config.toml
intermediate_size = 256
positions = "rope"
rope_fraction = 1.0
attn_scale = 0.0884
beta2 = 0.95
decay_fraction = 0.674
train_tokens = 229100000
Each number is 128 + 24 x the weight over the matrix's rms, rounded and kept within 0 to 255. Layers, rows and columns count from 0. Numbers have three digits each.

# layer 13 MLP down (transposed), 256x256, rms 0.173, rows 201-255, columns 192-255
107143125114091153111139117108167107094127137165156109093144136130094101126113092104160127119128112109117140125139088112152136121163084107142153137162105112141164081131180135095149143081143107
107164146139151126134090134105105120157124183127146092121180137117147151141125124148134099162115112172162099137153136088099152130132145118186148077100090145149108113132143148123112149121133097
097164106096087133112143093136172113122133101153089121104146137163084124100123117115156110103139116082151132109131113147142105178181136132130133118098154139145098096114122141093086090122098099
099133153106110097107139124123089147116117150115119174155155130134100104109085131137124134089135133126118144146120121097119137117137148121096143155112098126132090113124170135147136155095136122
095135130099122146140093136140147096139143119131154157113102118104140137105106117129126137130142159137113134133114086097121124118122106159128125131160144147128119112095107101164121100127169131
161108153120126149131124121163103163160172099112135149137162104111132141136148112123110118124122117143127097168145098165133105155121104097122124099121163116148122183131121116145119114159184166
170147146131125163126070116130106150109158128200146154115139109109144090147105140082099164110144143146157151122137126131094147154077094111094106123110102120139105170101114113136156102126129122
148095148093094148145133146133154138100100140170087086111134127159131146167089136079140122151119149146145165102145152116113128158151102078111125169178126107144184134097122150147127161104122123
136108188146108144168133130111144114090131127122137074137164142121127134136122116119166131116116139115114136161110165113113109180128150132130074146109177105117144139154153156129129120112145064
096097140120151109121135142117130122128153159153124139119100139130126124168110110150148118129067100183103136146170152101172135142108114183120188129137095087117135126146158108097152133114170109
116156180147152122114118104126120113136124133103134119106135143129099129134138117148142126126135127144137120167121122145142152122151120159140122149134135119137135136138099159096096160126157135
194130116088142102105193095152088128134078117129090112093142131138144090108028120100115089144122074139164152125147087137150146090147110124110139147112151113119120150171136146105114160110128160
117125131118127157076175091151123136138147127135144094147141124193138137111115150140136132120110152145150140140134112097121111085180122125131139116117144102125152095112144157148136160153081097
111114143090121125153130099159137107150086140149105110140130172171154111100104098127182120159103151136138154131159121115147121118125137121120149090132105110113101159119116133106123154104129176
144111175123137128156124148107110149145144141175106110118094105133102137138134091109145142101119118150127128104067138106136166089150110113136151167157078098139097147157139128152151135120162103
096124111117149139141137086140169163145153136098128123095141104133163126122141125095112112144141119165184116095133115092182166175132141132137161098150159153072157155129166158110169125121109147
137162138124132116122105111124172143100132088163157114119128118152121137111161163067100121148126183136120116131153105105116162122085121138146103139137135115123144119162100135130146119142099123
120138113136125140159167179139111145118099113101126127104158112149132144142100100128138187117169116149154144127104105098144129148127115112126128159113141111143147118126141120128137147107097047
140103153110135139186121144103126141146141091163127126122123132142104147156095143104108085099133156135099132135113153111136135109103134122109099137114148125155150135145147123136127136152122145
113112147117168101156110107129164127122149147113155156142152159175159113153136104134088135126088111146158119104117128138131127118137132105115152144119144114125122145101130119112142145077130130
141111117128112146123102086167130120147140136121143131123120112127120092135106155076142112131132087134141163099136167090097128113106152140097124143122153148132179125130106126135087095116116179
127156100158125148108124128121101121128125121123137127095135126155133095123137110106121127102129135123118136131099102105143162091106124129111126098146159123187125154146106143125112098131120119
158124071167115151157105154112118136128117142150088175110127094169122114131120113119170149138140131107141138108185134134108142106105156133129136106099128086127106155124173140119127147113172114
154129128142113137143106137109118143136142109134183120114143074111103092147109177126133090094138107112164098165146084068133079157132119128136136094143106147122150102132107158110118146078175132
138147145141140085160161119069157114152107093109154104132152114130101123136149131099115127138111108103156141165131127132130119147105117115117154102120143163113130152125065154119181111164144135
124109145125111101106155160134169099113105180099136165154102109181124134133146151106117121145120095099159114105109152103122143105071125131133143104086156114107144143133154141181127120107150158
161124109162110116114086116134075126157151178132092090132151142145128147144100130116107119097124117078149111110111101117107132166097118118130113143165107134139115139118124122118127141097131166
085167173145111102120132093100093125103191150138115131139111120112122137128132193151118142133141096121139140142160112151116146146132143097126137105086129177114123113080163092092094104130165119
149162120154154087145134178172121094156147112078111174176131089122132170146120098116096122165132148164133131147121132131087093149160133140124085145163136088106142151128149098122166114140138171
152064128095136168083111115117103133138136161142124167102126145109123136139105157130126137135135119120116141151152148118164104089141148130161116122169096136081113116176153177122152167132124128
137126119133195105142153150135149150105146146165137162071123121093098114140134149074106124127097135102132121098135125129122129092123086134150137130123103144137168150168160107135107093107099094
100130109125158138145092099138133178142134105117136126120133149140153128158109146062080163121148081094112127126134099100172144111131148118146116097149137129130113148112145131134169146125144144
073155137149142118113122136099120115172183080183118110144111121095149123136104138178121112123125091148117137112136103112146096150066111119152144146092096118152151151165101149098110122155160106
150075095108133141142116153165126145134112165118139091088132104130146114160102105160133139106141140175150120113135131117132177135134127110113079130134096113128139144159121157152107122146100104
100138128164131118113155141132125098114126110139133184135115150167141105114085106167144124098112159126115138125139116127122115100091178144164110127114147152107141170166146145120128126138133102
148136111184125148086132164122112110166140135111111154152139139127091173118128146142155144135106130117126102174176113126119114171124096113143163131117135153155103117167115090121159130147144123
099173111134126118108142133115115153103151148134136134101129106124162138114132105084133161119089116125069138058122108112106143129113165075146107104170151115142139163121120189112112104155112140
116101106137110163144148076136072138148114139137162101139132131146117142123113130155135151176123095129123137082095160093125142141152116107150141102130126132128133116135107111118117129149093129
141129127154115149112125154141114124154097156097116148133171116100144134144119104109127092113116105114173108156107109119088162124121147110128109123091160129156140133136156128101070109133116103
160148131116128123123122123087127143136115136135106157113091099138124113128154126160111136124132165071142110118097120176125163137132122103149127063100150114142166106140142114138142142117116124
203137106089173108142135113136130102135146123121117095131123103116116091141175114107133141124121130139127107132138129037142094174130119143158104104139130122185152124140157122139133126145098123
084156070142150072114110152102127137151102156110147099149147117119101162093116137131160128120130092101141129121077099132124168078130098119142158138099123136127099132127117134123134115161149115
131085146145159138123148111121138151124147123096122097133118189096187115154175133128127157141143094142119144104092134105127192135136149096156140150128139173159118167128159085081154133127138128
129136143116138128139102113114073086137151177107102148122101115093170103144090100133130142097160101109139149121134162177087119139170112124120118115072135147108122091141118105109138137146140116
113131065140136152176118134133139127133152131129140129118143103098155141114156070122101119149128115115148123156119099183159112131171128162153128123130139125118149109115158130137143138096140148
157103157169090129120121148147170128097137122150144089148102099122129160098132100152135119139149141145088124127124111159129127171112106157141136164160122137137149116116126116155149166112134095
138065097073124131118142126109120145136131136166106133133139140120110101126176149130118134114130161116105105105105114148134131123091150134138111142127122149141126115160154152120136125138141112
115128184115134120139115120127122101109130110126133150147121099113149137129126136086136142106113118116094078137106132116086116175119113091120178121149160161141109135158099118094157139118138122
135149193156154155129125118123179134117108153124109098153141122126100130123106100111153143148149182139110104134145117132147130175092136162166097141127146126134109145124130133108140146120126094
120120127127130128135093151057172146111123140131161169087146108127125148158119087098128148105159073113132133139089143152138131110082134113131154088161137116117165122148111112096130157117134106
148101149142143142119095108123117121117116084151131129122121105140099108140097138143116150116129084104130113152112139072147126142124143084116124132111112151132118104162123132112102128178162146
151138137102148131132129135129114132147139136119117115125109097127122117077132132138135119164158133127116142161113123120165162102099138110132152143118175083124127106144143119093162110161135092
134130109114126134149139138107154147132132136131168124088140155135139124165069105106091170127100125116120148126127075126131154075107099144119154140125111157142144171130065142135139115177122142
161151130168124167166145132116104081138144133105118118137156147155113110137109127104165139125085120144102112154127121136135119123119131129133120151151115097093131131152078118168155121132148157
118105116103117158132128136132127139092147135150111123166136123148136147154137144093103127135162101147094114077117147133109115112158112117151163144152093175087149106121169116142097161146129078
# layer 13 MLP gate, 256x256, rms 0.118, rows 202-255, columns 192-255
100136156142102119179109090138108115145138122152101139157131130114106121078118126115107121162085085138146110105113123115102156154148127148142111064119103103141129148138125171160135116098115130
105143129097122104145147133149161149114131116120128127117122126123127142155114146117110125153164165144162137143097111132091138092134095123075149106065106149109062132124116110096112136133097101
135074157138109119124112113123108148150133124101144141147097152105135150132135147145131113108145125147156123102092128133168154125117134158098157137091140136149131106119152112151172149112147156
147130152127136168164140134077162158117129060168152107113109086108167108164178153104150154123156150142128050147176120146131143147130115141143166109134102120123130105153149148074102143150128102
116167150149157190110088162174141125092084102122107174149114107151139074150139151132165115126125089126154209119127138115158078166117115150139134123114071127141078110104128124197109171113107136
163107140141100149108137133110141091105108165136118135111120101117156119159138123167161127164154106104167120131095131148117125148147132158129136132116157124120061078157137103105114162123136097
104075162144102097103104128150143153105120072139113140150103062120114147150076111126137114146103153124110112181153126163144108113146112136095136108162124088099070128150140124142144125149170131
141124135136160152073122156116111138152108162097111098111096126175120162126152135148102138138135134125162129120158091113133127120160121135127162154130126114147126096102121100111132079109089142
130081093146148095140119134091162101140129121153094070144196160093152095132158107127165102138124136130145169148142140139153087094158120164155116123141142110119175105115115079104138144110088169
133151140097158136157144113149143118109131096148140149120130162148149184074165128112118119138095094137125139151134094115117096115135141114126130093100067106115144164124123140151152148121124138
135153117127168098134173122120193164128118158129124115142112104110163145116148141122118137140124128108121120134155123153126122120120107153141131122134134134110193095132074134148139130163094098
162112122120168126165164129115127106117118121146156121156112102133103144112101101145108126118100133177147109105102112159141113137119138107179090132099122180118131139144162113144107127158127136
169106116165159140126092151158122110098127159119143120115112058136104152140149104106135115067163106138141154119143110107123121173151149153104147138103139126126136122161126139153176152139125126
115098153120134155130168100179143078105125104144111145141104133148127147164115150167172122106100098112136104127128167123139131165188156130144117122108096126092119096117175141181117116165137138
159159137128162128113086133125135104145143164127118142125100123070157129164152125148109137075084157190132123153111141126106111151162114132123155105108132110147123165091145158151166146163112143
093113109127154155138110112106155091103108168098163144151127099121121134183138130097114153112161122137108156074084121093144113143135116136143115115148108115094158090109133142135121142130125125
158111077140125133119124138122135125114158142117145117140103114108142110152110122111137106130131141121103122152107089130107113144149173114141107092154082148110149147128134168102099104151132106
152132149143117104147085149087150155111103130152155150157153103138117166131083169135140140153098146152125116117116129124134102136067138179129137152112086102148149177149124161161129123141110097
142117141102093161158114136174085150167076137141115105122094097113147129135100165143174101155121123152125080117169137133129110132142165140091175122144125150132122110096117158116150104146114137
100160150094134124100131110133130129116120112133137134176117122176171122177141150088152087141162123140136112159127131174148114104152075164088085116129138104147151100121146120116128158089108117
088122078122155117105160120141124101089130130132095103107133134114117138134112140099135121104099169113099118136130148122099154129143136131113110157117100138137093156113137157124128110110140132
134149141124144147104122128140160154088134127083104123134132117126117152140142144127176094126103145127117149095142102136160151120156165119141104137154139116111094136156143130158148115116126136
153111140146140149162117146137169119101161112107088103134113135155104156125122108100140101158110137122156128097115079134155124119147125154098115100121133116116103069153167094130098131109127135
129087136114135087145181107125118161160115095122142155105126124114121135126119112087111097129143159093165143118139136125135131146117145147135142144114115154099104128096120122160173073095120135
100158113154120103166135107186120114121082141165110154149074134139104150121167127112106095092149126088116186115149131134149121128130118078147109126120094144105168121152164110120104105126131126
110133098123167117139112140165172128122145136152143142121138129089191154110130104130132110131122189134143109120104151131118123104152181112143119156092128125137125130135116141085113136124111137
088101094131136101098120083103097099110163136132153119179135142126093131133120142125132104132140183111118102136109116097086172121106104160123100098131152125119149148128142150115096121129108137
136126130110156129161128133163139160126129093127123156125091092140126140118153152129079120136123149097122113124109158175126090133095105114146147161127106118161132088132134113149110123108113105
164138107196146135158137107130140111123135124107092154122106111120140161117100121079105120124127143161141158133145131135107111112173156108136116104138149106137135102163102140118177157144121137
092127168115211095154162117136128063157096148140101145125165098081110147087170170126086102156129130155135178135076064131130128088098157133094137123145096108166152091113133087200130129096156098
179145104153113095152140119107123106155126119160111138148084132132139130106172113117121146094123129129132152129129097048165148110164158091111150126109128163098131139152119129129103136116152168
154122150179129126165132100184139126187127054129106118148127130171112095128126134120104095131178094146150161128096116111133136122102137130129112173107126115121094128109147139127131140140110153
116093115165135132168130111125126090119131144142146091114160136135100134137154102157135153146111183120134140140124094118132164131159192098096130141150098159148184169130125119130156114105130103
111107111139116101091142142117117095080087084164124145130147127125125092147124120123139157128134138128116102132155113130152138112149137131147146135101103126123117155140117113123128141106122124
162165177113132110190141153152146135155118124196179148121169145113108146132109120078110086149087146120121135155151175188151067131094121158152114128172127112097100108108125107141159105125103149
105086169123117159137123070149126106155087129150137134167151150118094102090077065100101145126180116097094137180119104148139145122101133121078104159098117130117151130098083147125092117141166166
105143136134128081165123099084115140119101160164138133114138136102140145164115143129149109157172097143118123068096166118142140134144142099164095125148103125071138122120142120141147084163080120
145135149115151132086139146143136139165108111167126135129115057117126147147145132163127075105146092122132119133129134135139115088139140115134181119124151142168115123107109156128126099121125115
109143153134122122131173077190139116140102125116091141113101107128157147127114105127154086149145114126120126104113144129142133102125112115120108095105163096132149080120125105102112109138085122
065125100119105158147105147144112135103162083122129132165124143142127135082150101122119105129127129103112149154138119154111144107128094146119079154137118135135118139159146110165128155118099152
128146110148121132128117118140097099138122123128145087146131129154079122098125133098138127178149130120121113117117124105166151146138104113147125107096112142088139148157153145101115136134145087
150125111118136142123129112174118139159109088112142116130135137134097133144119125172130132140147128083140153108079135105095100132122132081123120134112127133154142105157147123160152142119101143
166105116159139112084131109082158118163146114154134120141127093156125111099138114133165163084132175169103141105142150119097088120100132130120136087150123124107127152120123116154129143101117134
115123125113085142109106134097131125123148165112183103152175132109128116125113079127113139159121136170129105145096127107111133119156160107103105118101127106090140099119137144149157116153114154
170089123111115114129154089131123112143133135099160102116112124170109098130128106118138120087128135136118137134129128131129159109164112122178164073057108124128148131121101114170117131132166148
152148153159112092157111122150152120129097144150104139114139097094096129092121143132141142116083134127121140155108130113131128116122132175100161143098137201075120081092096154180134113118108176
145140115083104152163121137097112139114096093125133155083121142118109113105134118128165120151145126138101135156129109129100149097132128116148120125091106122141154145086131128133138183135121162
135169149164080144113140118138147128129126080116155124130142171089198127139103123116140131110127122162090119142125135100146122153085137104143144115097113091120129124140131125143154130147184143
114078087171104160071158117145124151122088111109121165162126134154119129123115138095175117123155145132163128124153167118146110140120183110088177150123122127120162099155120147110124144121138102
107146150143159105172160133143123141118173109184191137135138078135130114100138118141133113153183104151065119145105207148111088131134122144110070132143114152150092122148124118130100112116115144
158164119154111146113163126122167121147130169102136123151133150141149153166125100139081150078115098139127120098130124099082119145148134127090092123135077125132111106171190126150107116097117104
086097171102144122170132111073167162105117093100108103100093121142135124173127137133133082154091088130101133161164121139149124123125092125180144104122140105169150155119124121194116131138114131
121148109142073118138126120152157106092124143163121114123163092141117164149151181126101131134120121130147128147142112109143145101147099157107131162113135092157154117146122154114116135119143151
174155136161125134135116127149167126106134129139110171136121146161115156151118112127118149162067170178123111114147100092141123137138109115149116145127138114091100106141109145142108178151143127
# layer 13 MLP up, 256x256, rms 0.124, rows 202-255, columns 192-255
111073123147082131159143128105136113151149134120083112128173123111097091101131087170137108145136106126107117115124090118090116121115146103116166091109132104111147136140108120174137147135103187
119105145161137140142128084123139146109142129116100106115157130153161140155137082183110140132099160103154094106106105122115117084138128101121140111127117115107087121156161106120110152112110084
138089143135126117125113083151114123127136163117093163099106124129131118126186170134127149083132126118084100118102151149133147123114119144140120107121163155100148156104116095154158168170132130
109103126116139157105140144110129172162091132121145138102134117187125123106134103157112125153160144127099182140116142144137130142126120063102118143157162124154132113159155071125105138147135134
139128125132149143126119137133165115104096155099146147179106123126144073121141135112168116073135154101127104106114170081121104150107126110188131059158111128077124132139120142133198151110093159
118149081115125167169157136116090126104133127154108116140071146123142103139119155140128117081072153115117100114162123134082132161137107141145128171090096125084131124128134129151109125150117109
100113155141165075104149080159134123118128123135104127092108146114110151161109135115149074121157113155099111143147140129137112117130158141143133121105145140117142121139112124137073135152168106
133103128122110093159113096109132150101155154130092133133101114114109164131178123137135146138116108125104106158120085154129120140151121104145159136121113120100128124158125117104096136144125115
111105076128159122137065103135122105124162127129105118146164201117149120144147093120156062154137103190124143153181145106164077142122112123152102093152098102108135109120081104099163116112122200
055150114146132138137096121109124115135097110152155125167122116087106122108124152128078143146173120091161136120131128098131131178159121107172145137136160120109148121145123165120120147130152112
180106126097168190134154131148094152111113127104139124171113122152089108132118171095151112101149144100141155111132179128165106108139104104108108126064157113113151070120088132105152092151141126
134104128134094085123129144134142140102123125102121155113112142134151108141187147133129121132131116146122139095166129130126122119148122130133166108147149104123128150121126093139151173099132127
097164127113141138156114128128107159096149166080124128164081168169098138092138175168141138160184092124085118129139198123155124156103111138150102096106071108097118113122132153092118148138157142
098100144132122132174094161097151137126140126112075177116148130123165127151150138145150144119116154128133129152108168171104155116118116109161105123169125115125103151157140118143112112096123098
138110086107119112165121125081160142123135128155134098125130099124101138101114139121087120120142129121126150136112143115163114124125152089119127101137133112145149116195158136139137146133105145
122153115155147101124111099168139114205188110134130105136157116133154122106147107117119150169127127147106112139156112127103143116089099111092145137137160117197117141145156099109102144113131107
085120108099138095143097107148087169122173129144124125137127157150147111138153116144117115129141131109119126127105123119134108139155096134091128155131131114115126136128120123132163123098144141
134072118086151134151144142097116137111136131172111102145128119164097115111086120103168112148127099151152167140116134092103176131105157143080113123106118134141126131150142145146150088116120133
134139105146121132122156071103121107110166087122109155172094140097130123123154070148140107125141135151149115122148105163137131122156132152109079116118129110100130131165133120119137102114110172
120137108144140144087117107101114154132143145175186128122124185106144106140116119105126147095142117134110110122143113133130134161098114111142152131161128106148149142119125144091138114126121146
141099099126167105120102133124086103119152138158159086111118112127143130087137102109101142103120141113102104125166159096102132133138177075113119197095155124105160133137117141130120120082117138
081148139132189091115119117134155142126180136120182113124101154123110151104149131101155077123173134134135140139084109156123153134083173157117147103109098142131136164167108117142119124143126111
123152109130127134108127139131095100150150145136078099156130131145143136141118153141143206126119163139124144116137149131118169114106121114148148136161152176091113174086131113120135132162104096
107120110160092138113130121150155149122130145144141124128097125114120132124129145134137137119125127126113106149112121137135124095135151122126107107149120098083168084145173134148150149157119093
128158152177143108178141130121113153115118113143138141075103136142116152077124151152133125156131090160147123146144135106116106136096106108126115115097160129112126105098156160073127127129168126
155117150138106165139130135164105141104144115142131156144148142106169142093135108124106149095124125210146137116127161145109123106155167131142126136099110167108096103130135102110113100150101163
140107143086118138106079131124068139102104151105114140096102136097125151161110130119103133169155149137139095130109129148173162124148143146150117117137103147151117133118127140131104085094140121
137127164120135150093148124132117098091154123124136138151130132099153095130138185147122151165150123106165137152127111134129161116110143151161142121119134110104128160105096079099152115148113091
109128108144127117132076137109137136116152125120095109158140088101122124130141137114161080098122107105123122119115139149127108123111129098111149126107134132145152147129113106150084141133158037
146120124112130136157123135161140075093141128127101126089150186178070141131133129073074110095112133120154127131112145131067110099116118108129143164128129169163157109108131112102102149111116129
137170137143102163119086163110114161100098091111150122134135156127089135124144157114158126135108134155060111182119112146114118133150155116155121124126126121149144135101096120115110155073137120
132110184072172093121131137138160121147132106118092092137160118111138075134140137113119139168132131146157133122099098132112132133100099089117149135103101112154124149087134086135116149102109114
132189118147087130160088137122162147141129134139096065115141092107139123144092106114064150122128130121130089122117123097107127116112104157174078179160143156155139142125098151113089138175106081
127117134153118131149075110109133165094154129096125103138116104104127118114148107130118158143135128137174123113113137135111130129104112145075127099134080147149140096139126127116106141136115145
167158130110179147125183139151149124114133121185148121123131140155092128134136125172110104100078104116129112150136133138120088126123185154164125091125116118130151102151136111126165136099131133
111127119153180158160140112101165161141097104123103135100137157171167123183105189139137137128126108112162120137164150161092129139155146110139127121167167127094099156123137099141146128150118116
117103110131133125166118088123089161177118122183114118133106139131135125132123172165144114118122147133116116064121117113164096166126138122149106118133151128067097093107157101148157113128131144
123134112135147116145138107080156130122134126104121103146121119145132097090166154174121118136137113110116102120112138122147127143128135160119126114126123137144146108137119120153111136127131140
107101146182113157159156110152165140129113125134127093172141152143127201086146120108123122101122114144114170115178098096115160150091146127120155102106141123135143113118164137096191136105128153
138127118133140091099141096110118109112107144167123145117143097111146087127111155114164125168123124174149136115154131114107110104136150146133159135130152150120158120129131134142152169141145148
120139099107099134152176136148109132151151104144120095154154130121112182116121117108144118115124130137128128099115124097121147103119095099124121148143158152126089112132127155137125105120123157
128129122088137124112140133153139136129130098124152121157155128170071136109112140142119158127138078107128189149076123118104091117091120060157126135131128134163125122146126130155137132115102063
166148090106173115096136082112103156129109126133126141140168123100136112124079137109124152140120159130126097150156122136146156098154094099139143133112101135148090138170152125153133129131122112
158141124161116180119068119127115123093155132156168095133119104122134127096144094112132104112152130163126115163115062138138168119060141141120128101124122126076135121093119176123131108103099099
123113129140098136120137155144147128127133110137094106117100107142159128107138175171125118158109083142150118128147143169152113110099084137123149142107138147089120186093129079126149161151115162
088115112157093086158145159135086124129142107150111097144158152112108170116142109166114134116093079150120128106128108124142120080112124106127192111094111133153094124122106114126071122099143142
124147134162150118159140105123158104110119154083170166131129101171136155093118102104123120192137107131078125155121101137109132152120136090140106063167120117102152103095108126117150097133115141
161109158096143179134103098123178142123112120117115123141163109129074097112154157119127121168138123150165132140138130174120134120105139164121126144125124110132158163107104133100144144108106101
101144125075107087086163161117175133099121112135125128135139130074150138136129103120081141138089122117149118155136110120100098152181087104119124122096131133138126143126115138101155162161125124
153099135131112105155181070125102122139077113146162103136133145118103138123176117151156126149071171111140171111083100127103147131092117079163139134154205111120141129140121141158121137128128142
108120140151120116094117142130144143090117133157114107063108123104121130138137153116167119103193147123157124179126107099170111135136137142164135127122135138110118138082139124098139124139181137
095102139120098141156116151115134114062125170142126122133110140136143156131146109162181161137108103104150136150121102161120130108114111120142133135105172166074143116150172128116128141111107077
085092095164094124085062146132089109104146178113169120070111105158184137132141117120164128117114123128107122148154145110127142128116093130109135094142100120162096072124076142109136145148094133
121066133139115129162122099134111119117068111142161136121166105083176131110141102118125114138130109136166140151112129161116147122073098130112144147126135105142113131127151153090121098118119148